Weights of a small transformer language model.
Size: 15 layers, vocabulary 2048, 11.6M parameters.
Architecture: RMSNorm before each block, rotary positions, no biases in attention or MLP, tied embeddings.
Training: a variant of Adam for these matrices, 4920 steps.
Each number is 128 + 24 x the weight over its row's rms, rounded and kept within 0 to 255. Layers, rows and columns count from 0. The size above them is the row's rms in percent of the matrix's.

# layer 7 MLP up, 704x256, rms 0.0497, rows 15-49, columns 128-191
size [106 100 105  99 100 102  97 101  96 102  98  95  98 103 102  96  95  96  94 104 103 100 100  93  96 104  97  97  96 104  98 107  97  95 103]
[[129 150 134 146 149 136 152 110 122 132 118 119 128  95 124 145 131 121  77 137 109  86 143 109 103 112 117 138 112 132 133 146 101 112 165 105 134 116 127 106  83 135 125 151  93 110 147 109 114  96 107 122 184 156  92  98 115 136 135 130 106 125 132 139]
 [122  92 139 124 109  99 109 130  87  93 125 129 145 123 107 106  99 167 104 141 127 130 155 111 133 116 189 131 138 119 152 116 100  96 117  97 106  92 114 173 130  83 136 139  82 124 110 117 108 113 126 126 125  97 154 150  84 138 147 147 113 125  87 120]
 [ 93  79  82 113 143 135 114 160 149  54 105 174 127 120 139 122 108 162 136  83 123 145  95  86 162 130 102 145 101 122 139 165 130 132 121 149 128 117 106 124 139 188 156 145 133 123 146 157 190 113 140 113 120 103 166 153 139 104 107 144 100 142 104 132]
 [138 154  88 144 161 137 113 153 143 155 140 155 142 152 143 113 175 108 133 109 151 150 162 102 153 171 155  98 162 123 142  92 128 152 158 114 119  75 122 134 152 144 134 160 152 143 128 102 146 132 117 149  84 149 156 104 146 163 117 138 178 122 123 145]
 [137 123  79 128  91 114 142  91 132 177 138 137 113 104 105 113 139 114 108 119  97 107 104 130 167 140 103 141 113 116 123 105 144 117 143 173 111  72 110 114 108 148 140 142 145 109 136 146 142 134 106 115 110 113 162 134  88 102 149 136 105 144 123 118]
 [151 117 140 122  89 141 165 127 117 127 121  96 101 136 120 109 136 119 133 144 142 122 103 133 152  78 135 135 121 187 112  93 164 149 131 144 166 166 117 143 138 126 183 131 107 135 145 147 164 148 134 109 145 109 143 144 124 137 127 164 154 125 138 121]
 [130 121 149 100 173  61 104 118 126 124 132 128 104 161  99 145 139 138 145 135 137  87 113 111 127 128 137 108 149  94 139 173 133 132 163 146 142 114 189  89 133 158 127 145  86 158 146 150 118 100 119 139 107 152 134  98  89 111 105 180 114 134 172 156]
 [ 81 138 153 156 136 118 137 136 159 128 106 141 148 157 132 123 116 106 157 117  98 103 149 108 135 115 106 150 148 115 152 146 122 104 145 135  81 148 104 167 102 148  67 116 110 151 157 125 123 113 119 100 132 139 151 150 178  89 159 144 122 105 130 146]
 [134 108 106 104 127 102  82 135 122 138 122 118 101 137 138 139 138 136 186  99 123 134  95 107 122 165 144 144 122 134 103 161  99 139 136 123 116 112 142 143 144 124 155 161 159  96 120 115 188 125 182 154 194 118  92 110 147 102 127 157 115 132 126 150]
 [141 108 150 137 141  85 120 142 123 152  97 140 115 105 125  69 147 170 100 122 113 143 133 129 138 111 149 153 110 154 130 115 157 124  82 116 113 172 171 107 142  99 181 147 123 177 133  99 125 141 162 117 115 117  90 123 109 158 150 121 144 128  98 187]
 [139 165 135 144 103 206 169 142 142 137 117 145  94 136 108  97 147 137 120 168 180 104 147 129 141 162 110  89 163 101 136 111 116 154  93 112 134 112 131 109 158 104 131 122  80 158  91 127 138 140 128 101 143 139  91 151 101 174 181 149 170 110 135 159]
 [166 122 149  91 144 178 133 144 178 114 121 130 111 148 111  97 128  92 112  75  98 126 132 106 165 104 122 145 165 107 113 114 160 126 128 178 117 151 114  88 111 142 132 154 131 113 103 127 135 113 100 139 111 146 131 119 107 125 102 131 140 155 158 150]
 [159 167  76 131 150 126 133 161 131 133 157 105 137 124  75 151 153 137  99 134 139 168 107 139 154 154 167 103 106 138 138  84 173 138  61 100 131  94 149 135 159  89 109 124 154 136 142 148 155 131 190  95 112 152 122 119 145 131 103 138 152 138 109 120]
 [114 107 120 113 131 148 171 151  96 115 140 121 132 118 124 118 130 135 114 123 136 124 121 134 168 187  95 129 135 139 130 127 144 161 180 171 140 123 120 121 156 161 145 141 112 128 139 173 149 144 108 161 172 152 139 114 135 114 132  84 112 139 141 128]
 [171 139 158  96 114 127 117 119 108 148 105  89 135 112 133 138 127 156 139 177 153  92 103 143 151 148 139  79 118 128  61 110  84 104 120 142 114 165 164 175 160 157 132 146  95 122 156 144 137 133  93 104  75 146 130 141 135 175 117 138 116 107 112 148]
 [104  97 164  86 166 167 140 103 135 176 125 162 162 118 115 132 175 182 116 132 110 151 142 141 157 170 147 116 118 123 128 113 136 133 119 108 135 132 148  89 144 157 133 115  98 115 108 135 120 144  92  86 112 153 173 157 165 145  95 170 135 151  98 136]
 [ 86 109 120 151 166 123 116 130 137 127 152  88 154 110 142 145  96 173 164 112 125 156 138 107 122 113 104 138 140 156 153 151 100 181  76  65 147 111 133 126 147 149  89 137 141 117 109 130 167 129 130 124  73 101 100 103  97 156 144 135 128 137 166 130]
 [102 113 108 133 147 110 129 125  94 129 141 128  95 121 145 135 140 180 129 122 118 126 131 108 115 109 132 122 159  93 129 134 135 144 126 104 138 108 138 125 139 166 141  93 144 185 109 162 118 113 100 127 167  85 118 147 114 141 124  80 100 148 120  87]
 [141 129 104 131 108 171 151 169 148 153 145 119 137 113 107 157 140 106 106 105 126 120 118 153 113 132 143 139 119  94 122 103 155 140 182 151 128 142 167 131  78  88 126 124 177 136 137 143 154 137 119 160 109 105 178  96 138 111  91  99  94 133 100 116]
 [100 131 122  70 135 166 122 134 123 141 160 116  60 108 117 126 142 122 135 124 145 107 116  91 140 133 167 119 175  78 119 163 138 122 170 131 131 108 150 130  80 175 106 176 105 127 150 119 149  96 156 160 142 144 161 129 140  97 132 137 155 117 136 127]
 [166 129 138 131 130  99 155 132 136 121 108 118 134 143  99 108 136 142 132 134 148 152 161 181 123 122 164  94 135 137 107 146 138  69 164 140 156 165 121  82 101 131 146 129 160 139 109 155 161 107  98 101 123 111 120 130 120 124 117 117 120 122  98 151]
 [ 90 132 122 123 117 119 107  98 107 127 143 116 100  99 113 138  90 137 125 140  64 106 149 119 186  98 121 124 135 143 143 161 121 127 141 143 110 146 136 160 127 119 113 129 124 155 130  85 170 117 119 136 175 135 119 139 123 108 136 135 163 151 129 132]
 [ 79 134 131  95 174  63 127 170 124 108 110  95 144 113 159 147 128 145 128 109 167 104 133 102  95 170 122 111 133 133 141 142 130 120  92  93 144  86 161 119 124 107 128 150 138 139 130 116 130 156 132 116  86  98 155  99 137 129 123 109 128 147 127 151]
 [ 93 116 147 135 152 107 137 129 126 112 173 148  85 141 100 146 142 142 120 141 131 142 111 135 107  85 141 149 148  75 115 140 133  82 128 100 129  91 106 129  90 154 102 117 106 165 147 139 120 108 121 124 126 137 122 141 130 135  69 112 172  93 122 119]
 [116 176 132 130  81 122 102 123 127 123 141 167 122 142 156  87 157 145 110 129 109 108 117 100 153 137 107 137 121 108 109 139 147 128 127 144 175 124 128 131 133 142 134 159 110 123 116 108 111 157 118 160 158 141 100 193 139 121 114 175 124 160  85 127]
 [143 100 126 132 118 162 116 121 139 143 141 119 159 110  90 149 138 135 130 120 128 135  78  75 128 105 150 123 140 160 166 148 168  96 109 160 159 150 109  98 131 163 181 130 120 121 136 129 141 165 127 131 113 156 145 129 147  87 110 172 156 145 146 143]
 [116 122 110 154 136 131  87 112 115  99 125 121 105 133 151 132 144 118 127 114  86 140  74 140 163 121  95 116 141 120 114 147 140  88 139 132 157 107 141 130 127 135 128  97 100  91 155 148 162 139 135 152 134  98 140  85 136  76 132 132 130 129 154 113]
 [ 71 151 121 105 139 132 103 125 115 142 149  95 175 125 147 117 118 123 114 110 115 142 155 118 147 111 168 143 126 142 101 152  90 125 142 159 133 122 132  49 102 136 140 128 116 115 117 115 108 140 106 122 100 153 113 130 153  82 145 148 136 130 174  98]
 [161 153 122  88 113 107 119 144 123 146  99 119  87 118 120 107  41 159 101 162 121 129 172 146 154 122 130 158  91 109 178 110 147 128 127 152 146  92 115 132 102  93 158 151 143 126 128 174 104 125 117 165 137 150 149 136 122  90 118 172 145 147 147 100]
 [156  73 117 119 113 135  89 123  92 109 139 152 125 128 129 133 177 102 106 118 128 138 131 136 193 144 147 151 146  98 152 109 132  99 102 171 147 139 106 119 130 153 113 151 147 125 109 147 127  95 154 183 135 175 124 107 118 141 139 168 108 106 129 133]
 [125 164 103 120 112 112 134 125 119 156 132 157 116 102  91 123 138 160 136 167 128  86 162 136 181  88 155  43 127 158 139 117 132 116 149 116  62 147  98 140 103 151 154 121  96 131 123 109 179 149 121 137 115 165 116  95  93 105 154 121 176 162 145 115]
 [134 125 127 117 117 121 115 154 116 110 153 110  98 136  96 154 125 126 133 105 142 122 131 142 145 107 104 137 136 111 116 142 161  85 117 140 134  99 144 103 102 107 122 141 134 101 108 147 128 116 153 106 122 151  99 131 132 108  76  95 135 108 114 109]
 [156 169 142 134 144 151 115 129 101 163 150 108 140  79 107 142 115 120 141 141 125 134 145 131 121 115 148 121 165  97 128 142 114 114 135 109 115 145 126 146 120 134 134 120 135 135 132 116 146 163 137 106  87 129 126 190 129 139 156 110 169 112 143 117]
 [159 166 170 106 125 132 150 132 126 121 124 173 113 134 106 121 132 100 138 135  93 136 123 102 130 144 132  98 135  94 103 173 115  80 147 120 116 151 125 126 120 146 150 115 124 125 110 143 155 127 104 131 128  96 131 134 142 126 129 139 148  93  73 121]
 [164  98 123 168 166 129 145 168 115 136 156 160  92 125 132 131 123 106 117 120 129 121 141 114 154  85  66 166 166  91 140 129 135 147 149 138 171 127 104 104 126 139 142  94 147 123 135 129 126 131 129 114 140 115 141 124 116 164 149 176 121 166 132 126]]
# layer 7 MLP down (transposed), 704x256, rms 0.0682, rows 15-49, columns 128-191
size [103 102 109  98  96 104  96 101  99  96  97  98 100 102 103  95  99  98  96 106 104 101  95  96 100 100  96 100  98 106  99 110  99  96 105]
[[136 129 179 135 126 163 105 145 113 151 130  97  99 141 197 105 136 125 132 140 129 107 143  99 140 110 105 115 147  77 103 109 113 139 148 179 108 131 140 128 162  88 122 135 142 129 148 156 111  97 135 117 107 128 140  92 130 123 124 204 145 131 158 129]
 [116 120 101 124 115 133 153 106 138 145 148 149 113 159  92 140 154 126  83 117 145 117 151 137 123 152 120 131  92 166 143 162 124  90 120 165 147 116 127 142 121  81 130 150 107  90 163 134 157 161 150 129  99 116 108 161 106 132 157 180 134 110 133 100]
 [143 112  75 130 121 124 122 120  82  60 108 157 134 165 113 152 146 134 114  86 159 122 105  75 144  93 120 130 119 147  94 157 119 135 103 120 146 110 119 125 100 124 133 114 149 109 140 185 170 111 138 145 111 136 125 161 102 118 110 135 179 113 106 142]
 [154 149 126 159 120 108 107 170 120 153 108 133 155 120 112 101 165 110  99  92 136 124 103 131 171 137 132 157 125 152 115 106 104 125 197 130 130 144 141 130 164 129 153 160  96 105 101 106 122 148 137 139 142 105 149 133 132 158 130 161 147 106 118 102]
 [132 142 111  93 147 135  82 106 144 117 128 144  86 132  87 123 179 157 135 148 130 120 116 144 164 136 146 134 101 152 163  99 138 125 144 136  89  73  81 117 144 175 118 149 129 115 104 126 164 133 102 117 118 123 168 177 107  71 142 134  75 101 123 116]
 [107 102 147  80 162 141  99 165 126 111 100  79 116  80 102 105 126 134 128 124 139 115 148 103 117 125 107 135 114 126 151 101 118 150 120 101 122 151 149 151  91 108 141 132  90 146 103 118 160  77 129 134 146  78 144 185 107 157 117 155 108 115 107  94]
 [137 179 138 150 162 100 128 144 169 148 155 116 144 148 132 126 140 183  95 124 167 149 140  99 121 109 132 134 169 146 144 121 107 128 133 152  91 110 120 132 137 133 131 129  93 171 172 141 132 139 105 145 148 143 112 102  82 134 128 150  75 130 146 168]
 [116  89 174 145 127 105 171 113 148 139 119 162 168 119 126 189 110 178 119 146 127 136 113 130 139  91 170 117 165 114 152 108 136 138 157 130 124 105  85 156  62 184 115 108 106 110 111 161 112 143 127  85 130 131 139 164 149 100 140 124 123 106 120 137]
 [ 87  95 142 102 140 145 104  59 115  82  82 150  96  85  90 117 167 130 152  92 111 153 118 138 150 165 174 171 121 102 157 121  88 139 120 125  94  97 134 129  82 117  98 129 101 126 111 123 119  97  95 145 176 122 151 128 127 141 129 152 115 131 143 139]
 [153  98 125 113 109  97 131 127 154 128 118 164 112 154 155 150 115 158 107 101 118 111 133 140 190  78 113 123 101 164 145 118 182 127 167 158 156 145 144 185 130 107 132 129 140 133 124 111 141  97 112 102 149 139 105 144  83 163  91 130 123 134 121 141]
 [114 128 102 113 131 123 101 117 141 157 116 130 121 142 124 140  86 122 147 123 161 108 158 120 148 122 144 122 149 129 118 140 119 138 209 174  88 131 101 114 100 146 100 148 140 101 112 109  83 141 125 143 149 155 171 144 127 117 126 132 103 166 131 123]
 [143 124 117 176  72 135  95 124 141 143 127 110 128  96 148 111 144 136 126 119 142 150  96 132 113 153 118 144 115 147 133  90 136 122 113  95 142 129 113 133 124 155 137 122 130 131 139 144 126 137 136 130 195 153 114 112 164 113 150 157 183  60 139 120]
 [152 125 107  97 138 142 162 149 168 148 136 165 117 135 136 114 117 102 157 158 125 134 135 105 138  85 176 108 134 176  91 141 132 141 130 139 133 100  93 142 144 104  99 122 128  96 100 105 145  96 150 150 161 143 129  99 143 163 136 110 159 168 135  93]
 [124  82 122 129 143 125 116 184  92 146 115 105  83 123 127 170 128 147 112 141 100 128 160 115 183 127 123 123 107 139 110 145 131 106 119 114  86 137 126 112 132  85 127 144 143 125 133 148 110 135 128 121 132 130 137 141 141  85  93 104 166 126 101 143]
 [118 130 141 156 126 128 125 154 161 132 170 147 140 140 183 124 140 121 106  83 119 124 104 138 105 119 130 115 108 115 123 117  95 114 141 155 178 146 138 143 126 106 152 138  97 127 114 138 144 133 152 121 135 134 151 127 147 148 131 160 165 137  97 155]
 [131 155 127 159 138 139 104 125 145 117 126 125 181 137 170  92 154 164 137  94 154  69 146 133 148 187 130 128 152 139 109 163 104 155  79 184 121 132  88 160 137 144 105 114 133 120  96 103 138 149 105 131 163 177 135 107  89 123 132 117 110 119 152 127]
 [140 120 174 142 153 168 117 154  95 134 125 118 151  93 109 173 162 153 171 139 141 179 142 102 137  94 129 149 107 134 160 141  97 137 131  93 161 132 115 140  63 135 189 141 122 103 167 128 102 115 120 115 156 135 108 111 134 151  96 109 108 111 145 156]
 [129  71 126 143 125 168 143 114 116 162 154 132 133 108 143 115 110 128 106  94 124 132 127  71 127 143 115 129 152 121 165 134 129 162 135 112 135  96 162 118 152 151 103 106  83 120  91 157 133 104  90 121 145 129 113 138 139 137 171 138 110 121  99 124]
 [135 125  89 106  92 136 156 130 127 149  98 109 140  94 121 150 163 118 105 135 102 147 183 137 125 159 152  90 130 105 100 101 143 144 160 161 103 124 138 161  97  72 108 128 174 149 155 119 143 116 125 157  94 117 150 111 137 141 129 113  98 133 121 111]
 [ 88 131 121 135  89 127 147 139 123 108 141 149 150 131 144 124 114 113 152  97 128 129 114 153 148 101 122 140 156 125 122  91 107 107 143 121 152 146 107 109 109 125 173 149 126 107  95 128  86 123 131 132 101 106 144 132 157 117 131 107 109 133 111  86]
 [ 96 168 124 119 117 132 109 141 161 137 116 116 120 104 115  95 126 168 113 154 128 171 110 104 127 128 136 102 122 127 181 133 119 116 112 125  84 120 141 149 150 116  96 131 132 101 176 195 145 141 120 149 118 132 102 157 117 168 132 126 145 152 167  86]
 [163 109 117 132 133  74 150 124 166 182 166 115 101 115 118 128  95  93 117 122 138 108 138 107 142 153 127  73 148 129 112 138 139 123 140 153 140 148 112 103 106 157 140 127 158 133 126 142 116 120 119 104  77 100 154 119 163  70 143 158  90 165  95 117]
 [128 108 147 131  88 154 120  80 135 159 144 121 120 158 146 127 159 132 170 124 143 123 123  94 162 129 138 123 161  94 149 146 155 140 166 138 142 160 168 107 144 121 180 107 100 127 159 162 129 147  62 122 104 104 124 134 110 124 121 120 112 158 146 153]
 [107 105 103 135 132 154 128 122 111 120 177 114 149 147 106  90 136 133 117 127 130 135 112 117  99 152 101 132 133 114 157 115 128 149 127 153 130 144 147 144 120 108 105 144 121  84  99 147 131 138 117  73 135 149 118 117 108 128 129 113 120 134 138 141]
 [109  82 126 105 120 136 107 144  77 130 161 143 106 117 107 108 149 125 143  90 161 109 152 132 136 158 157 148  99  85 138 168 107 110 166 100  93 119 130 150 124 148 157 161 123 190 107  97 157 144 145 147 132  89 128 179 144  89 116 121 108 156 155 137]
 [121 163 138 136 152 144  61 111 106 134 107 147  94 104 123 122 108 115 124 107 124 109 127 127 130 164 145 177 149 125  85 163 138 141 122 137 162 147 181 148 135 133 191 136 185 128 113 141 177 148 125 108 109 147  99 109 136 109 127 152 114 118 143 171]
 [153 117  71 138 152  92 136 156 125 146 128 124 121  83 101 124 116 141 141 122 102 170 132 108 137 108 120 101 147 147 150 107 162 164 114 107 142 131  93  97 143 126 132 160 130 116 121 131 113 115 159 123 121  85 131 163 141 116 107 126 100 102 108 101]
 [118 134  99 148 151 119 156 156 152 149 102 121 127 112  87 121 166 132 133 127 137 131 165  95 148 164 102 158  95 138 164 137 141 134 171 142 112  96 130 127 163 120 104 141 139 116 130 148 128 144 115 152 107  84 130 106 169 167 136 140 113 112 167 141]
 [119 109 124  96 128 161 120 121 120 135 170 170 122 114 142 118 165 136 139 110 129 144 116 116 142 105 148 172 147 124  67 121 168  85 158 122 124 136 133 142 137 127  82 119 146 142 142 133 153 133 141  83 164 167 110 144 123  93 153 159 141 112 121 140]
 [117  98 154 133  99 145 142 163 110 131 117 139 127 146 137 152  98 112 133 112 120 122 103 129 144 130 173 164 123  98 135 110 140 112 183 170  98 176 163 151 142 161 118 146 149 117 111 110 149 108 133 152 125 130 127 146 105 116 160 121 141 113 115 132]
 [111 101 153 121 159 143 176 141 145 117 141  97 169 139 154 155 102 118 100 169 117  78 101  81 105 103 146 152 134 162  70 142 114 146 154 151 120 141  97  81 150 143 136 146 132 147  77 107 107 133 104 103 111 102 128 120 148 190 115 136 118  98 107 120]
 [124 110 174 109 110 180 141 132 133 142 112 155 138 159 112 113 138  69 110 121 110 127 140 115 127 102 152 129 111 137 135 160 116 119 119 128 171 168 144 141 108 161 125 128 114 111 108 137 154 199  89 133 121 153 138 114  95 123 110 134 139 160 129 130]
 [ 99 104 143 158 130 132 131  95  97 120  98 127 154 145 139 115 147  93 158 130 121 167  93 107 139 148 174 109 142 156 126  90 163 149 182 134 145 100 129 107  81 117 112 114 108 156 100 149  96 141 129 128 165 115 115 129 119 118 119 100 120  88 149 143]
 [ 84 129 162 162 151 117 141  66 130 124 113 114  99 132 146  93 161 129 129  78 125 124 104 121 161 103 123 138 176  98 138 110 133 139 125 132 141 164 120 103 142 149 119 154 150 125 129 115 129 148 139 149  99 132 138 105 100 158 122 113 157 137 114 151]
 [122 132 101 122 122 132 176 172 131 183  92 144 150 124  99 145 105 166 114  69 105 124 136 138 120 135 173 143 132 114 146  96 101 143 174 146 111 144 150 134  99 107 122 109 128 132 141 108 118  86 152 131 191 110 120 128 143  85 128  83 111 129 158 144]]
# layer 7 MLP gate, 704x256, rms 0.0517, rows 16-50, columns 128-191
size [105 105 101 103 105  95 100  95 105  96  96 104 108  98  98  98  97  96 103 105 103 100  94  97  98  97  98  96 105  94 106 103  99 105  94]
[[147 172  84  96 130 119 141 105 129 147 119 101 143  93 160 135 116 140 112 125 123 121 115 116 116 160 105 124 149 168 140 134 113 110 148 128 148 166 162 126 139 170  77 156 166 126 125 160 101 136 106 142 119 121 150 125 123 117  91 135 126 133 151 157]
 [137 121 138  87  83 110 128 110 127 118 142 126 121 146 129 141 148 108 118 137 102 113 152 118 169 138 140 120 130 164 127 130 145  91 167 117  76 113  96 141 108  97 134 105 118 157 126 116 107 104 108 138 110 137 115 175 109 137 131 135 157 118  81 119]
 [ 88 137 119 124 154  92 126 129  91  85 109 158 127 128 107 134 125 151 120 140 142 162 154 131 184 123 140 122 106 143 163 177  86 125 152 182 147 117 151 115 109 151 121 134 115  95 144 147 151 145 150 109 100 114 161 130 141 115 134  91 141 160 155 136]
 [127 145  99 118  92  92  98 137 134 151 124 151 128  96  96 109 109 109 132 136  92  98 107 104 169 116 121 152 105 167 130 143 118 149 110 164 142  88 149  79  94 110 103 144 129 119 152 102 139 146  96  93 166 130 134 119 123 122 118 115 103 168 122 115]
 [115 125 172  98  94 150 128 151 152 109 149 140 111 103  94 121 131 162 119 121 160 153 117 135 170 151 120 139 113 115 126 150 170 118 131 136 119 150 126 141 145 116  78 155 161 136 150 126 106 150  98  88 155  86 125 116 100 106 121 118 158 125 158 141]
 [153 122 150 135 172 121 100 148 146 140 131 188  90 116 181 131 104 129 105 116 155 130 129  82 175 129 101  97 109 120 122 171 101 162 145 103  98 131 152 101 147 154 137 108 128 150 155 122 133 127 134 110 132 104 136 119 126 114 109 140  94 188 131 129]
 [116 126 104 124 129 120 133 137 104 138 125 107 105 141 131 122 142 123 142 165 163  90 138 129  99 120 104 108  73 135 112 147 136 108 125 120 121 134  95 137 163 162 112 137 149 145 154 133  97 129 120 147  94 139 128 118 114 130 153 119 112  86  94 113]
 [139 130 157 109 131 147 151  99  85 138 110 126 133 133 126 126 105 115 124 132 117 139  88 137 138 124 163 110 101 154 160 132 118 176 121  86  85 151  78 160 124 113  96 111 132 136 132 126 161 151 146 106 109 142 125 126 153 159  81  75 130 127 140 133]
 [113 155 111 155 153 166 113 106 117 115 128 129 162  68  98 131 155  94 167 159 127 115 124 151 131 137 136 146 129 105 142 108  83 133  98 131 120 104  84 117 123 119 125 120 164 140 156  84  94 134  99 113  80  77 157 102 151 103 133 147 113 125 134 151]
 [120 150 153 150 155 147 147 104 103 121 149  75 190 147 130 153 121 181 158  73 134 126 127 139  92  80 140 166 146 124 157 122  77 142 137  97 179 147 165 143 154  83 156 145 174 163 101 144 157 114 125 139 107 151 124 150 114 131 124 151  97  88 140 148]
 [110 167 126 114 127 120 126 102 158 137 141 124 151 132 109 124 114 138 183 131 144 131 183 150 111 105 152 112 141  97 155 118  98 155 121 144 139 108 104 130  96 130 112  89 112 126 174  97 162 122 119 142 112 101 133 118 100 141 136 101  84 121 133  80]
 [155  96 115 153 142 113 124 106 115 126 111 123 146  86 141 143 122 152 137 100 194 152  90 143 180 130  85 144 114 158 145 125 147 120  90 174 203 174  60  95 183 142 128 153 132  96 134 160 137  94 111  88 122  99  92 127 111 116 123 121 114 146 120  98]
 [121 150 112 127 175 115 141 106  91 137 119 116  95 111  83 101 102 126 130 165 131 122 122 115  68 165 147 120 138 175 161 150 141  74 121 118 104 120 106 128 136 125  92 142  98  99 147 155 112  80 147 103 111 141 124 142 124 102 155 134 120 128 151 138]
 [ 99 125  81 134  72 102 130 164 120 164  99 118 137 106 150 115  92 109 135 102 113 100  96 162 127 126 135 134 109 103 116 112 132 161 136 133 108 165 158 127 151 148 118 129 126 137 124 152 116 142 108 119 110 110 139  90 123 130 133 103 109 161 126  79]
 [143 119 122 133 178 100 137 131 164 122 106 151  92 128 148  87 138 134 142  89 139  98 128 125 139 165 125 127 125  86 145 151  98 160 132 132 156 107 120 177 130 129 135 115 121 148 108 143 139 138 117 135 141 148 137 143 146  75 131  94 111 112 199 156]
 [116 112 105 115 120 111 141 157  96 122 120 138 154 121  93 140 130 114 147 143 147 151 182  96 118 105 137 136 155 135 113 115 123 145 129 125 155 124 151 158  90 144 143 123 122  83 109 145 112  89 125 104 153 111 127 124 113 152 138 112 120 127 148 103]
 [162 134  75 116 117 122 106 115 122 172 146 116 102 114 157 144 127 150 107 121 158  99 136 117 142 127 125 194  92 139 147 123 104 123 108 156 143 135 125 140 144 109 137 132 163 143 139 179  86 117 127 155 143 165 115 141 131 111 121 123  98 160 114 190]
 [123 151  91 126 102  79 147 117 117 156 116 133 137  77 149 153 153 169 175 176 135 152 164 122 108 161 155 169 156  95 133 110  93 140 123 110 112 119 129 145 130  93 115 128 116 121 123 101 105 129 126 107 127 138  79 144 118 128 166 142 101 137 128 102]
 [129 103 140 114 169 150 147 130 137 181 147 136 116  83  95 126 145 150 113 131  91 116 110 147 148 129 127 166 159 136 127 137 117 122 164 149 168  96 146 145 126 120 143 122 133 124 129  99 125 145 140 134 165 133 127 124  91 111 132 155 125 161 156 141]
 [ 96 101 160 157 115 165 130  81  83 109 144 123 121 124 161 159 142 133  90 152 121 128 158 144 117 163 127 122 138 178 142 144 140 145  94 132 124 124 138 104  96 113  94 126 158 134 154 143  94 127 163 117 139 104  97 122 134 117 103 106 156 125 116 142]
 [133 148 169 131 161 162 152 127 165  99 104 149 126 118 100 147  92 143 137  98 129 111 160 164 141  87 147 131 154 118 127 151 136 152 148 111 120 171 120 131 114 137 130 125 158 154 153 130  82  97 153 134 163 101 138 140 118  73 110 158 115 125 109 166]
 [139 113 137 117 117 124 119 126 156 160 102 156 108 134  99 141 123  96 132 127  95 143  95 141 137 116 114 120 141 122 149 125 153  76 128 112 121 146 115 128 117 152 118 111 161 108 129 163 107 128 125  54 132 125 159 119 121 123 151 172 107 141 108 122]
 [116 155 198 130  87 135 166 135 128 125 113 138 116 110 177 117 168 104 116 131 114 136 158 107  92 129 119 130 168 125 123 115 149 116 123 124 132 107 118 114 144 102 127 147 157 155  88 125 169 136  90 137 114 125 125 118 132 115 131 153 136 122 123 102]
 [131 123 128  88 130 161 125 115 116 107 143 108 137 123 120 148 105 105 140 132 143 114 115 132  74 126 106 149 128 123 161 155  99 127 117 153 127 152 151 137 113  96 132 161 160 115 113 165 121 198 123 166 105  95 123 111 132 143 106  98 113 187 107 146]
 [143 120 152  81 116 105 117 110 164 134 142 156 170 145 144 135 144 115 141 106 156 196 165 144 167 116 142 152 159 109 139 132 112 131 150 135 147 149 107 112 118 144 183 129 134 101 143 106  93 153 114 161 143 139 191 141 140  97 148 143 119 124  81 124]
 [140 154 161  88 108 177 124 198 121 157 140 140 124 160  98 178 133 131 128  92  78 151  81 111 109 131 165 155 136 106 153 117 135  83 122  99  95  97  93 134 154 146 112 110 147 108 117 120 144 124  99 111 124 152 125  90  90 149 143 143 143 130 170 167]
 [157 145  95 107  99 146 114 100 110 107  90 148 112 139 112 128 101 152 150 131 136 107 155  80 126 149 171 192 132 104 131  99 130 154  98  98 137 165 133 145 125 136 130 120 114 144 123 156 109 139 125 151 119 162 120 133 140  91 122 138 106 177 138  96]
 [124 145 119 140 159 159 132 141 161 144  81 116 137 128 139 165 108 123 114 137 131 139 149 127 129 132 120 125 132  88 119 123  95 132 130 145 153 134 100 106 115 134 131 133 127 172 147 173 116 160 128  72 154 170  73 157 140 130 102 156 114 142 141 150]
 [105 133 118 166 126 123 103 120 100 131 157 138 125 103 111 165 130  66 153 112 160 140  79 102 141 141 128  73 151 108 128 146 149 113 155 138 141  68 112 161  97  88  86 136 113 153 137 126  93  95 126 132 140 135 131 153 105 128 139  98 124 140 133 115]
 [159 128 111 167 122 159 143 152 136  89 120 143 147 153  97 152 126 164 114  73 182  99 112 123 174 130 179 122 115 128  93 118 126 127  84 158 141 147 139 107 121 118 160 111 155 153 126 143 122 138 180  97 138 132 104 125 133 140 131 105 161 147 114  99]
 [178 149 135 139 146 109  92 116 145 120 131 104 177 109 125 164 106 113 144 151 135 168 149 172  99 154 119 104 113 119 127 107 126 167 131 113 121 125 115 166 142 137  82 172 169  88 104 119 176 130 144 139 116 143 105 151 116 114 137 122 114 144 133 107]
 [133 114 139 119 102  82 182  85 109 110 148 146 126 103 112 154 126  99 198 132 131 159 119 143 160 126 111 148 140 183 146 115 129 158 112 142 144 128 128 141  85 165 110 130 151 140 122 139 135 131 172 138 159 129 147  80 138 121 126  84 134 137 140 158]
 [114 143 109 126 147 169 116 145  97 113 146 120 137 112 129 161 109 113 159 132 131 137  95 123 190 143 102 140  98 158  97 113 101  95 129 117 117 128 115  79 100 125 111 137 154 173 139 114 141 153 141 143 154  60 109 147 147 110 119 125  92 100 112  97]
 [129 136 132 105 128 111 162 161 139 155 127 157 115 155 104 124 136 100 122 115 133 122  89 117 141 122 147 203 129 130 121 138 129 146 130 129 172 118 145  96 118 119 154 132 126 116 136  99 116 142 118  94 178 116 123 169 125 125 124 114 129 152  99 126]
 [105 134 125 157 124 118 174 121 130 153 106 107 121  98 109 175 108 117 140 131 177 147  94 104 160 126 142  88 119 165  96 132 119  88  77 135 156 120 133 160 144 146 146 167 127 109 117  89 120 110 134 132 130 113 102  89 118 141 115 122  98 126 133 132]]